{"num_hidden_layers": 11, "hidden_size": 128, "num_attention_heads": 2, "num_key_value_heads": 2, "head_dim": 64, "intermediate_size": 320, "vocab_size": 2048, "hidden_act": "swiglu", "norm": "layernorm", "norm_place": "pre", "norm_eps": 1e-05, "positions": "learned", "qk_norm": false, "attn_scale": 0.125, "bias": "all", "tie_word_embeddings": true, "parallel_block": false, "init": "trunc", "init_std_qkv": 0.0269, "init_std_o": 0.0269, "init_std_up": 0.0269, "init_std_down": 0.0269, "optimizer": "soap_variant", "learning_rate": 0.00574, "lr_mult_up": 1.29, "beta1": 0.95, "beta2": 0.95, "lr_head": 0.00673, "max_grad_norm": 1.0, "warmup_steps": 200, "schedule": "wsd", "decay_fraction": 0.707, "decay_shape": "linear", "final_lr_fraction": 0.0, "batch_tokens": [16384, 32768, 49152], "max_seq_len": 256, "doc_mask": true, "train_tokens": 148800000, "max_steps": 4725, "dataset": "wikipedia_en"}
Each number is 128 + 32 x the weight over the matrix's rms, rounded and kept within 0 to 255. Layers, rows and columns count from 0.

# layer 4 attention output (transposed), 128x128, rms 0.195, rows 103-127, columns 64-127
[[158  92 139 142 167 129 161 150 149  91 123  94 133 144 121 157  94 126 101 171 184 107 206 123 155 112 155 189 158 151 159 108  93 166 161 125 111 133 144 119 104 121 148 149 128 160 196 161 162 129 139 142  44 156 130 139 119 100 134 139 129 156 122 115]
 [125 145 160 155 182 130  64 165 152 115 111  55 149  82 126 171 142 117 144 136 112 148 123 152 165 164 149  99  89 122  62  88 136 136  99 151 175 139 161 105 183 137 224 131  95 106 106 169 127  71 158 101 112 135 156 177 159 155 209  69 185  98 150  94]
 [154  97 115 123 110 126 141 105  99 117 150  88 113 135 116 146 135 135 142 115 132  81 136 164 127  72 116 132  99 133 101 128 134 171 139 141 113 122 136 107 181 191 148 111 179 114 172 115  93 113  84  80 108  93  98 105 144 127  62  98 119 163 100 160]
 [160  65  92 174  88 134 170 128 136 143  81 108 111 134 115 198 166  66 109 159 128 145  99 213 132 121 116 136 124 127 165 157 178 154  54 125  96 104 116  85 146 180 124 138 104 132 136 217 106 145 149 136 156 117 104 165 142 150 105 158  96 174 110  74]
 [162 147 170 182 170 135 126 185  99 175 114 126 139 124 157  98 115 131 163 129 135 168 141 116 160 162 131 136 155 131 179 117 124 136  85 139 137  92 158  84 147 127  73 117 131 132 150 182 131 152 155 129 108 128 155 136 110 121 140 161 154 171 128 111]
 [100 176 143 145 175 160  83  94 132 102 127 125 122  94 113  81 151 153 135 109 144 187 180 130 129 117 116  89 124 126 112 118 151 178 124 107 147 143 169 126 145  91 168 157 108 122 119 113  97 156 170  66 103 134 114 129  96 107 126 154 127 139  68 104]
 [179  96 138 142 140 153 146 156 101  79 126  80 162  78  72 112 179 153 214 125 129 116 131 129 137  57 118 103 156  80 101 128 127 107 108  65 131  99  86 160 165 157 148 104 187 160 124 153 101  80 201 127 120 141 106  86 143 131  92 160 143 114  99 127]
 [142 111 120 127 147 137  88  76 122 100 137 166 114 110 165  90  81 104 182 190 127  96 127  86 121 102 197  90 142  86 116  39  92 130 123 159  61 109 149 169 148  84 115 149 137 172  88 173 153  79  95 141 201 166 139 167  98 190 128 128 158 141 141 101]
 [148 128 134 101  61 134  98 111 148  94 123  70  96  99  86 140 176 114 126 143 123 131 103 147 114  89 124 156 144  88 161 147 162  95 123 110 141 164 100 111  98 189 128 150 174 121 173 200 166 177  79 147 151 137 162 115  80 169 118  26 108 141 101 181]
 [145 122 125 131 129 183 103 149 173 115 130 134  80  75 148 100  97 111  97  82 203 159 189 139  92  93 179 119 116  98 124 121 112 230 176  82 110 141 132 141 111 116 117 117 177 173 111 112  82  76 180 124 111  96  77 158  93 127 103 114  92 110 137 157]
 [157 164 126 182 196 124 134 121 167 143 160 149 205 153  99  87  66 181 142  89 157 183 127 121 168 175 119 101 159 153 144 149 177 195 178 113 115 136 205 131  95 108 133 138  39 137  73 234 140 115 104 184 105 141  41 165 169  92 149 166 223 133 120  99]
 [ 95  97 135 179 140 136 149 135 155 135 173 102 120  42 163 141 155  91 127 111 124 153 108 127  90 118 137 131  83 150 180 134 127 113 163 135 129  91  92 128 148 169 199 138 161 179  64  68  71 128 144 126 109 119 126 117 148 139  95 152 109 100 152 129]
 [151 127 107 108 163 191  69  95 113 104 138 180  97 156 123 111 140 162 133  95 167 154 142 123 156 120 127 113 123 130 122  94 147  89 142 118 141 181 114  83 114 126 122 146  87 117 131  93 120 147 164  62 166 139 159 174 153 130 116 144 113 132 165 182]
 [130 124  99 154 110 153  83 160 150 133 118  87 146 127 127  91  85 123  86 117 156 150 133 108 147  57 150 176 137 106 149 130 137 121 144 108 129 110 104 119 157 159 168 135  83 177  69  83 149 165  62 114 127 153 128 172 113 112 155 120 135 147 147  74]
 [131 170  96 191 128 156 161 143 126 129 121 181  65 125 122 145 169 135 101 135 147 133 128 181  93 128 104  94 126 150  68  87 141  70 165 107 148 131 153 118 140 130 125 113 118 117  91 116 169 174 113  41  97 162 128 116 139 184 151 181 167 120  93 133]
 [130 188  88  88  73 164 119 133 150  82 136 136 113  80 137 141 145 126 150 144  75 143 102 148  67 149  99 117  98 142 167 129 102 168 132 112  93 135  91 183 136 143 103 155 148 149 133 128 145 105 144 129 110 184 119 136  59 159 119  59 123 112  96 124]
 [131 136  69 137 125 122 125 161 171 136 146  70 108 155 191 144 159 128 118 131 134 104  76 127 165 158 124 136 161 196 134  52  89 150  79 112 127 155 110 140  79 158 109  87 174 141 161 116 100 186 138 122 138 118 167 126 103 141 125 162  97 153 125 132]
 [141 127 126 159 119 105 147 176 117 112  88 137 117 151 128 110 123 111 160 127 133  74 126 111 116  98 145  75 153  98 160 152 128  91 125 136 129  57 137  80 145  99 120 134 163 117 150 174 110 156 148 157  73 111 142 136  46 181 156 153 128 146 109 114]
 [147 122 158 140  76  95 155  86 106 112 104  68  85 149 160 158 138 143  53 140 107 153 167 120 182 107 162 117 131 171 137  69  90 159 127 118  99 134  65 144 116 134 122 171 100 134 119 131  80 122 120 160 160 125 105 157 127 207 114 141 177 144 107 121]
 [150 127  78 102 109 162 185 143 121  93 137 141 144 115 114  79 189 111  71 107 122 159 133 156 108 161 130  91  96 139 121 113  93 113 131  98 138 145  90  88 105 130  94 117 139 113 133 143 105 126 182 124 167 131 142 142 118 130 144  91 117 164 135 173]
 [103 113 138 157 124 134 116 160 137 165 139 147  77 150 132 108  89 131 103 135  97 109 210 205 175 110 139  99 156 113 127 168 185 163 111 159 106  98 114  85 196  91 101 155 135 120 186 124 125 145 143 136  99  26 133 151 195 121 130 103 164  80 181 123]
 [122 203 157 191  76 120 146  91 103 161  78 166  90 128 109 138 118 156 112 111 127 155 162  62 100 107 122  92 137 119 155 122 149 118 151 137 109 118  95  92 123 111 156 133 172 121  82 103 158 154 134 163 103 181 125 141 167 168 167 163 154  47 147 200]
 [166 153  96 113 128 133 132 130 103 122 112 110 112 126 136 102 139 124 178 141 111  99 139 130 101 206 123  80 158 145 134 142 164  37 108 151 135 119 139 107 111 183 167 146 127 142 184  83 144 109  94 107 130 155 109  87 105 105 164 154 140  95 197 146]
 [129 115  91 107 128  66 104  97 180 125 130 111 162 197 148 132 114 133 114 161 102  54 113 117 140  97 122 163 145 139 136  61 121 100 123 106 166 151 197  84 103 169 184  84  85 173 158 149 161  70 146 100 147  86  65  85 137  56 187 122 148 195  58 149]
 [160 143  94 156 187 124 130 201 120 153  50 143 152 144  91 131 119 153 168  70 119 166  93 111 137 142  76 122 170  92 144 152  65 113 115 118  67 152 103  95 153  72 184  62 112 140 156 123 152 143 190 182 100 127  63 135  90 139 174 115 133 122 185  68]]
# layer 4 attention value, 128x128, rms 0.225, rows 104-127, columns 64-127
[[177 114 133 147  51 112 115 116 103 184 149 173 175 198 177  87 118 137 141  62 139 132 112 120 114 120 104 222 143 139 157 171 119 144 113 169 139 114 137 109 109  93  22 152  73 199 131 169  71 115 111 150 112 126 143 106 164 115 199 132  91 133 170 102]
 [ 94 127 204  93 167 110 145 116 140 126 161 134 142 101  73 109 160 124 179 145 143 140  72  96 156 153 128 140 166 143 176 120 131 122  97  56 126  96 134 134 143  91 134 166 117 144  92  99 138 114 122 180 130 192  90 123 162 139 162 189 109 114 138 107]
 [120 107  82  28 162 120  93 156 141 115 102 114  95 175 124  93  89 177 197 142 117 123 173 160 132 124 133 130 112 161  68 186 131 120  89  65 172  92 163 164 154  48 143 167  78 105 112 173 172 106 109 125 165 160 130  45 156 130  87  97  71 142 147 131]
 [115 135  90 124 129 127 123 137 133 105 164 120 166 119  93  64 169 110 114 132 137  97 109 144 143  64 108 153 176 186 105 183 125  84 102 130 157 183  98 172 143 151 197 101 133  98 174 142  78  93 136 112 183 147  78 148 111 126 209 102  90  94 144 164]
 [152  99  64 138 136 155 142 120 134 114 114  89 156 124 152  58 121 130 131 129 113  26 113 106  73 101 134 126  96 181 134 146 153 124 155  99 141 120  78 189 166 106 127  95 123 130 190 112 116  99  77 219 154 104 111 162 138  86 174 115 185  99 146  90]
 [123 152 138 132  82 138 145 145 155 171 144 133  52 131 150 104 179 136 101 160 158 162  80 153 163 145 107 157 162  72 106 104 117 135 132 114 105 180 135 131 101 172 118 151 133  83 118 120 226  74  40 229 210  50 126 106 139 147 127 112 158 214 133  96]
 [134 228 101 115  87 140 160  88 123 151 107  99 118 101 158 129 164 161  53 156 184  65 171 147 106 106  74 125 101 145 143 131 123 140 117 124 121 149 146 133 150 117  90 145 176 114 138 110 137 201 183  98  88 202 118  40 177  52 145  83  89 112  19 123]
 [113  96 139 130 180 112 132  90 121 101 138 175  82 153 104 117 111 142 155  86 125 115 139 109 138 150 130 103 129  69  76 156  90 222 133  67 141  80 115  77  87 110 182  58  86  91 113 183 124  91 118 131 127 138  97 103 164 118 166 139 129 151 105 150]
 [146  68 172 130 122 156 134 112  86 136 111 106 155 130  69 117 115 157 135 140 104  94  36 164 114 138  44 113 133 110 157  66  66  46  79 129 153  40 104 165 152 154  99 119 137 110 127 117 160 155 166 189 146 120  92 127  98 130 128 185 117 156 113 174]
 [ 93 147 103 149  78  94  96  96  95 135 154 111 115 107 137 131 139 125 182 119  94 112 130 128  82 106  63 199 134 164 112 118  88  57  76 161 206 149  83 141 145 107 146 192 113 171 127  76  75 197 103  73 186  64 153 181 110 150 156 103  96 123 209 130]
 [182 171 127 119 101 131 137  87 146 114  92  94 138 183 167 140 140 142 159 145 130 118 100  91  85 148 169 138 158 141 152  93 134  87 144  83 135  89 121 129  63 153 142 118 158 124 159 140 187 122  82 109 124 166 125 170 144 135 149 123 168 121 138 147]
 [139 103 156 141 136 151 118 135 125  82 104 138 120 143 138 132  87 125 101 114 138 153 122 135  60 100 108 108 142 118 127 155 138 115  98 144 154 126 113  86  57 141 167  74 202 131 100 109 157 172  92 189 142  88 149 112  80 110 193 138  98 127 153  80]
 [130 171 142 118 180 168 154 116 128 142 156 129 140  94 114 149 113 110 142  72 141 136 138 150 132 156 107 130 117 120  73 143 162 152  98  99 122 153 149 141 133  73  72 131 198 159 122 129  76 146 152 131 136 180 130 105  67 164 140 132 109  68  89 146]
 [145  90 131  94 183 129  99 186 137 150  91  54 153 173 129  79 112  96 129 131 136 128 135  50 108  97 158 133 119 122 158 150 146 138 133 127 140 164 110  82 199 174 128 108 147 137 218 127 164 106 110 191 137 133 144 165 150  99  89  54  95 138 181  66]
 [120  97 110 158 118 124  97 102 125 119 158 112 118 149 136  87 114 115 114 137 118 149  91  90  93 101 162 117 135 140 149 101  57 133 113 102 152  60 145  84  59 127 160  93 123  99 160 160 126 141 157 131 132 140 137 110 212 130  89  93 174 139 132 161]
 [133  71 114 115 195 103 109 143 182 128  74 103  97  43  86 138 105 178 149 113 174 124 184 179  82 124 135 111  80  86 101 195 158 174  95 139 154 163 173  46 176 128 149 123 111  95 142 157 159  82 167 143  72  66  52  97 181 133 121  83 117  91 155 160]
 [127  87 127  56 132 103 115  77 106 156 119 105  80 133 122 179 172 109  76 108 112 125 148  83 175 189  90  73 156  85  85 104 151 168 130  88 166 173  62 120  91 170 158  81  99  78 161 100 141 138  94 134 148 106 131 143 156 126 159  98 107 205 114 148]
 [ 87 105  91 150 110 141 171 205 157 157 158  92 140  86 134 236  89 116 133 101 165 129 169 130  80 143  89  95 127 138 100 106 147 125 123 121  94 133 116 145 139 142  81  62 124  91  73 129 114  96  97 117  86 140 103  97 109 123 163 114  61 130  99  54]
 [145 148 124 102 139 110  99 140 141 178 128  92 109 143 109 140 103 133 160 154  95 134 161 132 134  82 113 127 135 110 125 184  85 186 103 130 196 118 142 135 151 164 220 103 117  21 149 162 108  81 137 171 128  85 125 107 120 115 122 127  98 125 166 149]
 [161 145 183 106  72 102 207 188 116 118 113 141 137 120 117 106 131 132 144 125  88 230  18  45 124  85 117  93 194 110 105 107 106 108 118  82 140 166 105 137 147 152 125 147 116 120 132 112 110 142  89  89 105 136 100  81  39 100 158 189 111 170 126 104]
 [189 152 164 127 160 112 165 176  84 125 158  90 142  87 123 134 154 108 115  64 140 114 129  81 110 113 192 167 164 139  90 130  91 127 127 130  80 168  73 138 155 146 120  87 179 134 137 117  84 158  93 100 122 107 124 120 104 100  59  50  66 188  85 144]
 [102 115 151  66 140 170 129  66  82 154 140 116 164 104 110 123 131 120  63 172 142 166 149  20 195 135 156 107 144  40 139 160 106 180  97 135 120 154 133 135 138 103 136  87 107 126 155 138 132 155 170 155 149  91 129 136 146 171 133 104 157 172  65  81]
 [101 106 151 143 111 120 108  78  28 165 153 130 119  67 137  69 123 184 194 114 134 148 196 186  96 172  93  79  51 143 149 180 140 157 179 173 161 156 109 114 151 140  85 166 109 108  92 100 173 159 230 102 125 120 104 103 161 115 123 137 127  46 187 150]
 [138 153  75  75 181  95 119 113 111 118 180  90 146  84 141 102 147 131 145  82 145 138 151 165 145 170 124 146 140 187 126 167 193  81 103  63 137 151 129 156  91 170  82 123  95 102 173 175  79 135 121  67 134  49 175 139 116  74  98 100 116 166 190 124]]
# layer 4 MLP gate, 320x128, rms 0.29, rows 0-18, columns 64-127
[[197 130 134 140 204 174 141  71 107 121 139 112 116 119 179  88 123 133 172 118 102 114 195 180  63 172 130 115 145 123 142 160 122 120 117  98  64 169 181 165 143 146 141 166 127  97 138 153 150 149 148  40  76 111 143  94 145 103 130 127  80 137  66 115]
 [107 108 120 152 123 126 112 150 142 127 147  88 182 126  66 159 134 166 111 149 132 149 115 107  98  81 167 128 150 132 133  81 100  66 112  78 156 149 121 158  99 131 100 111 116 106 101 186 145 138 122  85 123 189  69 163 101 164 174 140 129 132  73  64]
 [124 161 136  56  97 132 123 226 176 137 124 124  91 103 156  96  76 170 100 145 115  94 165 159 191 185 173 148 173  53  96  87 156 164 130 126 123  49 131 101  78 128  94 193 145 100 142 111 144 145 107 203 178  87 112 149 143 233 133 114 197  93  65 112]
 [148 108 137  97 207 126 133  97  51  97 181 135  82  81 149 123 125 185 105  91  99  94  76 117 174 103 183 151 120 104 156 122 124  73 133  90 141  93 135 181 129 115  91 135 109 160 178 132 120 176 144 153  72 123 166  93 137 151 116 112 197 109 151 161]
 [176 170 128 172 125 119 122 111 129 106 173  88 121 124  94 115 131 130  76 112 155  96 139 145 187 145 170 169 120 154 130  78 114 114 140 181 114 143 171 128 126 126 115 164 104 166 109  97 137 109 144 106  96 159 110 107  92 133 114 141 160 141 144 150]
 [135 170 178  94  88 101 131 186 151 200 172 103 121 105 172 119 148 118 135  75 129 186  85  89  92 112 126 130 125 132 112 105 107  75 124 211 153 118 102  97 118  79 107 135 171 141 137 142 136 114 109 191  86 145 174 125  75 155 174 166 148  36 153 142]
 [148 116 166 179 136 126  67 148 153 132 114 143 138 143 130 158 148 114 180 142  76 167 118  78 104  88  86 164 153 141 122 116 115 128  88 124 168 148 138  93 133 213  89 141 146 126  76  89 204 200 144 108 114 149 130 137 165 130 131 153  85  99 127 128]
 [141 179  87 126 169 113 106 130 115 163 162 119  38 185 216 143  91 148  78 105 159  89 216 135 158 152 208 141 144  92 135  73 112 133 130  91  97 123 120 136 151 149  69 151 133 124 116 165  59 126 151 165 136 127 123 145 117 113 149 121 199  70  91 114]
 [178  87 141 182 107  93 137 121 122 121 131 127 120 144 121 192  86 118 118 128 162  91 104  79 165 125 116 143 140 206 177 108 185  96 112 148 135  53 112  81 148 145  73 127  77 183 179 125 137 113 116 113  74  89 102 109  98 120 141 144 109  99 108  69]
 [168 135 178 133 134  66 112 113 115 163 135 108 191  81 142 121 111 162 121 117 128 157 168  85 159  65 153 177 147 129 154 143 142 143 132 106 118 128 141 125 137 126 177  86 108 150  86 132  97 109 131 197 153  91 131 146 121 175  62 140  87 104 159 150]
 [ 74 127 115 143  93 157 102  59 122 162  93 117 143 112  67  96 160 107  76 195  90 145 141 161 135 183  72 137 149 122 140 117  47  96 159 115 149 192 117 122 130 125 145 119 113 184  61 153  93 147 170 111 140 141  60 106  91 146  63  88 169 169 121 152]
 [173 183 124 213 138 136 114 111 104 169 147 136 136 170 107 152  85 173 146 138 155 129 178  91 111 203 141 126 114 168 120 164 176  79 138 102 108  95 136 150  94 104 129 112 131 104 130 108  97 132 103 129 140 140 128  51  86 147 174 165 131 124 119 151]
 [103 152 197 139 177 134 135  79 131 110 117 159 154  76 185 132 110 121  49 128 138  68 217 203 112 153 166 128 174  79 221  63 135 130  91 117  98 144 138 164 113 116 130 191 115 113 162 126 124 133  94 145  94 139 148 122  96 160 102 133  97 126  80 131]
 [150 125 132  93 130  82 108  92 108 169 190 107 133 128 129 166 133  97 148 105 147 115 156 100 142 140  25 135 131 144  98 155  78 109  73 137 184 133 126 105 136 179 140 155 159 118 124 139 146  85 109 172 143 155 130  80 128 149 151 174 148  80 135 116]
 [154 141 148 134 166 186 172 111 190  72 178 111 161 163 114 131 165 133 162 110 131 130  83 150 148 149  84 141 146 135 124 180  61 127 147 187 157 178 123 133 136 142 147 156 149 126 178  92  73 117 177 162 109 142 132  98 134 125 110 136 124 133 131 151]
 [191  94  96  87 113  87 122 105  98 103 196  97 178 152  90 107 156 158  75 161  94 113 133  78 147 107 153 202 182 201 103 137 153 124 155 109 119  87  43 184 148  96 124  96 120 118 129 165 118 134  70  93 122 137 141 170 113 109  96  86 151 105 107 159]
 [126 186 121 129 195 159  88 150 204 136 203 125 145 153 135 165 178 151 153 186 108  64 117  38 122 120 190 111 192 133 116 103  82  92 137 111 107 101  42 103 151 154 138  77  86 130  98 106 108 133  75 122 118 157 127 135 124 124 152 148 141 140 123 100]
 [139 110  85 110 147 144 113  97  57  87 110 177  89  56 165 109 166  89  64 139 104 133 163 111 134 107 116  85 126  53 140 143 109 109 146 148 139 115  76 128 125  78 180 119 118 142 103 127  98 140 165 135  73 116 182  74 142 111  90 146  80 114 120 106]
 [210 145 131 113 171 126 130 110  85 128  76 121 175 105 108 116 137 147 142 196  40 127 106 123 118 138  96 122 116 126 179 127 103 100 134 138 106 143 140 136 195 122  90  79 136 113  81 148 133 129 146  85 104  98 123 198 127 192 132  44 154 116 136 132]]
# layer 4 MLP up, 320x128, rms 0.263, rows 0-18, columns 64-127
[[151 142 138 122 133  72 107 135 109 125 110 142 142 188  93 145 136 115  76 155 108  72 156 139 145 152 154 134 149 127  85 158 138 109  82 175  94  87 131 137 116 177 137 144 151 147 129 149 102 108 139 141 144 151  86 122 169 133 186 126 186 179 131 116]
 [ 81 170 153  97 143 155 124 150 172 116 161  62 126 150 133 102 123 147 157  65 147 179  91  72 128 156  77 122 129 160 152 122 188 142 137 102  87 153  86 108 113 146 105 109 110 155 155 126 140 131 156 116  94 121 106 137 134 123 129 145 140 120 118 125]
 [ 62 135 103 192 150  98 138 196 174 155 124  46 152 137 192 195 200  91 151 129 158 188 101  67  99  80  65  84 132  95 137 177 150  90  92  87 158 114 104 151  78 221 158  73 115 114 100 176 105  77 185 125 129 147 160 140 156  61 127 157 121 125 137 124]
 [122  77  97 130  89 124 133 173 106 110 100 117 124  77 179 169 155 189 110 155 158  95 129 147 133 137 144 129 150 102 132 110 144 147 160 147  75 176 104 129 127 121  96  55 165 110 169 118 134  67 140 134 117 130 131 110 151 103 106 124 137 167 135  75]
 [101  96 175 150 104 141 114 146 149 148  93 126  72 128 138 112 134 112 172  52  94 125 124 119  99 118  98 171 134 149 132 150 121  93 120  91 172 168 100 139 146 138 154  99 160  87 129 111 130 237  77 145 181 131 129 103 130  64 142  87  86 125 139 108]
 [129 141 165  96 119 129 115 104 163  92 128 105 122 133 143  99  97 113 158  82 215 189 153 156 115 103 151 167 175 161 158 120 152 146 110 119 138 132 117  97  65  68  84  87 158 132 149 127 115  85 118  70 135 142 179 102  52 166  70  73  56 126 170 143]
 [132 144 142  86 162 107  72 167 139 163 139 100 153 102 124 121 113 141 133 112 148 105 137 121 184 133 133 207 167 154  75 152 156 166 169 145 173 108 146  48 138 116 145 102  36 115 108 108 116 122  99 122 182 188 127 152 149  93 113  29 103 150 180  74]
 [117 183 181 119  45 146 132  70 145 121 154 139 138 127  87 134 143 169  93  92 127 177 104 116 127  85 139 120 183 143  96 104  93 127 153 120 126 153 174 110 150 149 145 123 169 159 140  81 153 117  48 139 165 213 183 147  96 122 150 152  96 139 120 109]
 [153 126 158 120 105 170 116 172 133 146 183  72 146 150 135 149  81 134 132 199  55  89 155  93 139 127 128 123 108 134  99 127 120  90 128 148  96 101 179 126 134 135 147 154 186 119 148 137 116 109 131  80 168  88 112 127 136 140 147 162 163 115 130 125]
 [ 80  84 145 207 143 146 137 112 129 125 167 147  75 116 175 129 121 141 123 136 148 125 156 168 108 167  94 155 118  65 127 142 161 133 147 147 152 133 157 144  98 125 146  84  86 174 102 158 153 155 135 136 187 137  58 116 133 119 136 115 166 133 114 148]
 [155 155  90  81 151 171 150 139  74 155 127 124 159 150 165 154 114 149 164 204 108  90  70 122 115 160 151  80 123 103 113 161 104  83 160 133 135 154 136  55  80 132  97 153 145 173 151 185 197 133 106 149 107 191 123 110  78 136 107 145 125 131  98 190]
 [144 111 171 111 144 134 151 112  89 149 142 144 139 139 117 156 123 130  56 111 195 145 160  94 156 158  74  93 128 130 108 193 185 121  91 132 104  84 188  82 111 172  51  91 101  99 144 158   6 177 172 103 128 112 125  92 206 104  98 173  73 200 163 146]
 [ 95 142 127 145 159 128 126 216 126  96 159 109 238 113 136  77 116  90 108 115 154 111 112 148  95 135 172 163 145 116 128 146 159 121 119 127 133  94 116  78  92  96 134 111 119 161 138 157 156 158 108 128 130  57  94  82  73 117 131 145 156 147 131 108]
 [144 129 147 143 136  64  84  86 134  74  96 161  98 162 118 122 166 134 139  94 136 150 164 127 108 161 169 152 125  70 157 170 138 121 157 130 113  98 128 152 107 124 135  73 101 141 101 126 124 149 126 139 159 114 192  99 122 155 154 135  75 100 145  90]
 [115  75 115 152 176 128 185 107 114 152 137 146 121 171 102 156  86 114 157 179 183 144 136 125 161 163 109  81 192 167 121 173 162 114  96 109 143 129 117 171 146 165  61 165 125  58 117 147 186 149 144 166 100 111 164 121 137 151 125 165 111  89  96 137]
 [107 139 186 134 117 107  74 163 124  70 123 119 123 141 160 114 135  50 137 181 132 150 141 112 133 159 177 149 150  97 140 100 110 131 157 134 114 127 111 144 158 107 187 127 151 105 103 101 160 141 136 109 156  75 147 144 127 163 125 134 139 119 133  79]
 [171  88 185 124 139 116  72  82 114 122 174 165 121 160 157 115 106 103 156 141 158 152 124 127 201  96 155 158 178 112   0 133 112 135 142  76  81 152 159 124 153 111 120 132 142  93  88 118 168 206 191 133 150 123  34 123 172 144  40 144 104  93 116 127]
 [165 139  89 107 100 154  84 102 127  92 138 105 150 176 164  74 102 150 133  60 255 126 100 109 171 121 128 185 169 187 100 137 206 166 130  75 135 129 129  94  84  77 178 121  54  90 209 101 198  57 115  84 113 148 128 110  88 182 119  99 122  39 109 138]
 [133 114 157 128 136  74 166 130 135 130 109 121  92 125 120 133 213 120 142 123 155 127 128 157 152 139 115 119 150 169 102 172 127  80 151 150 131 165 179 119 137 147 167 132  70 130  97 140 169 141 109 165 168 135 187  98 123 113 193 126 118  96  92  71]]
# layer 4 MLP down (transposed), 320x128, rms 0.196, rows 0-17, columns 64-127
[[ 81 109 174 144  97 137 158 151  93 145 126 109 157 171 150 158 126 145  94  52 135  59 106 150 160 132 168  87 106 129 152  99 147 139 108 199 152 141 137 119 117 127  86 141 135  95 133 129 159 117 130 128 145 135 149 110 131 128 137 208 103 127 149 201]
 [137 134  91 165 122 152 131 143 177 126 124 139 132 143  99 142  78 193 115 133 176 100 122 131  84 171 144 112 161  85 145 183 193 180  63 145 102 129  79 115  94 173 156 108 107 106 189 195 126 100 100  75 163 130  87 179 136 159 106 137 115 162 135 134]
 [122 103 123 143  86 135 118 114 128 129 108 121 129 155 185 113 143 199 120 138  88 163 199 107 144 145 101  50 102 107 130 125 144  84 116 204 136 102  91 142  96 131 151 141  63 185 132 110 122  99 138 158 123  76 110 121  80 161  98 148  81 148  65 159]
 [124 153 120 137 135 128 145  90 138 174 130 102 118 191 130 109 150 115  99 106 108 144 126  87 158 162 198 135  92 113 128 134 109 156  85  97 128  61  96 103 136 166 133 138  98 203 112  52 120 107 142 143 118 122 158 148 119  94  98  89 127 160 106 131]
 [141 111 129 125 125 185 132 117 138 131 145 125 161 107 182 120 111 107 101  91 103 132 151 106  83 124 158 132 120 111 138  92 128 160 113 107 139 130  82 110 127 113 150 123 163 178 122 149 105 135 107  95 137 139 161 124  76 150 170 146 110 183 109  80]
 [184  98 170 119  98  62 181 147 147 110 148  19  84 116 157  86 113 147 121 127 117 130 136 122 114 176 118 102 139 192  39  88 109 125 120 146 136 150 166 148 165 122 106 178 157 185 102  98 111 131 147 117 124 123 162 132 115 158 115 129 132 165 101 115]
 [111 126 115 109  94 152 185 103 120 101 107 165 113 148 156 163 119 160 104 117 172 155 127 145 169  92  96  97 129 121 137  90 120 134 111 139  57 137 121 149 113 144 154 148 107 179 168 136 171 148 212 126  90 102 129  61 138 150  64 126 127 152 107 190]
 [125 136 163 128 102  92 132 201 144 137  80 120 144 128 103 121 134 184  68 126 186 137 143  81 122  91 116  87 131 196  84 140 150 141 142 154 104 101 154 172 207  88 112 176 136 138 130 110 206  95  69 119 156 127 155 174 143  97 115 131 144 180 139 131]
 [105 109  76 165 132 147 131 116 116 114 157 111 141 152  62 118  99 138  94 148 133 104 186 154 139 122  78  68 129 101 166 105 157 122 126 138 185  88 144 119  72 160 153 122 142 117 111 144  78 113  99 116 147 153 192 135  87  68 164 144  80 165 159 124]
 [ 75 106  94 118 139  75 105 124 141 103 120 171  97 169 114 141 152 100  76 124 133 143 116  90 117  94  79  91 157 110 184 121 114 111 118 106 186 117  80  89  94 152 120 142 128 125 177 153 204 124  82 119 122 169 127  99 155 158 127 122 136 135 141 165]
 [128 102  76 158 180 146 183  76 162  72  83 154  68 131  80  87 131 159  42 135 111 144 167 119 107 129  97  97 124 134 139 126 136  99 163 119 133 127 116 204 145 138 106  74  96  96  92 164 126 133  98 129 137  90  79  92  72 216 149 158 142 206 131 148]
 [110 166 134 105 143 161 184 136 120 193  71  82 158 145 124 137  75 110 115 128 132 216  94 147  51 114 113  89 104 161 161  70 157 163 126 116 132  76 122 160  91 160 124 132 176 122 164  69 130 180 107 120 103  71 131  83 131 136 162 118  68 131 116 123]
 [130 102 125  97 101 163  80 108 142 113 156  99 107 107  82 165 162  95 148  76  92 161 129 136 127 152 130 163  89 183  79 137 184 144  64 177 138 131 184 110 122 117 121 167 128 160 152 149 106 112 127 105  97 101 110 154  89 104  84 125 110 107 122 109]
 [165  83 156  73 110 157 140 114 149 200 156 146 168  93 108 134 143 107 167 150 142 149 149 137 128 126 113 150  92 164 172 172 137  96  96 139 140 188 158 110 124 145 127 135 154  68  74 153 104 101 126 112 122 167 118  49 120 131 121 187 123 154 127 128]
 [153 207 102  93 172 124 152 136 104 110 179 108  82 166 188 149 173  83 184  93 102  84 147 143 156  67 158 131 127 178 109  79  96 121 152 147  71 114 159 187  50 189 111 118  82 100 145 149  96 149 132 144 140 181 140  92 153 174 178 121 149 102 107 149]
 [176 169 193 114 135 163 127 123 175 113 145 135 169 194  74 145 130 143 130 117 144  91 115 153  99 136 175 131  94 169 110 149 149 108 132 127 146 158  90 118 102 134 163 216 132 157 146 133  93 126 196 157  65 138  85 190 120  81 188 134 108 138 192 124]
 [160  82  86 148  92 128  82 126 152 169  91 212  87 109 118 123  95 158 170 166 117 194 105 106 146 144  81 153 169  69  67 106 127  81 156 120 137 167 167 112  34 142 104 186 175 139 173 154 104 133 149 126 163  90 129 146 120 129 121 158 106  84 161 147]
 [102 183  66 109 102 169 126 202 119 140 160 126 107  80  56 142 172 120 110 102 152 130  93  96 177 147 103 110 146  79 121 137 120 140 135 129  75 147  99 125 164 133  99 142  88 106 111 163  62 127 182 159 101 109  88 153 108  78 134 117 114 120 119 136]]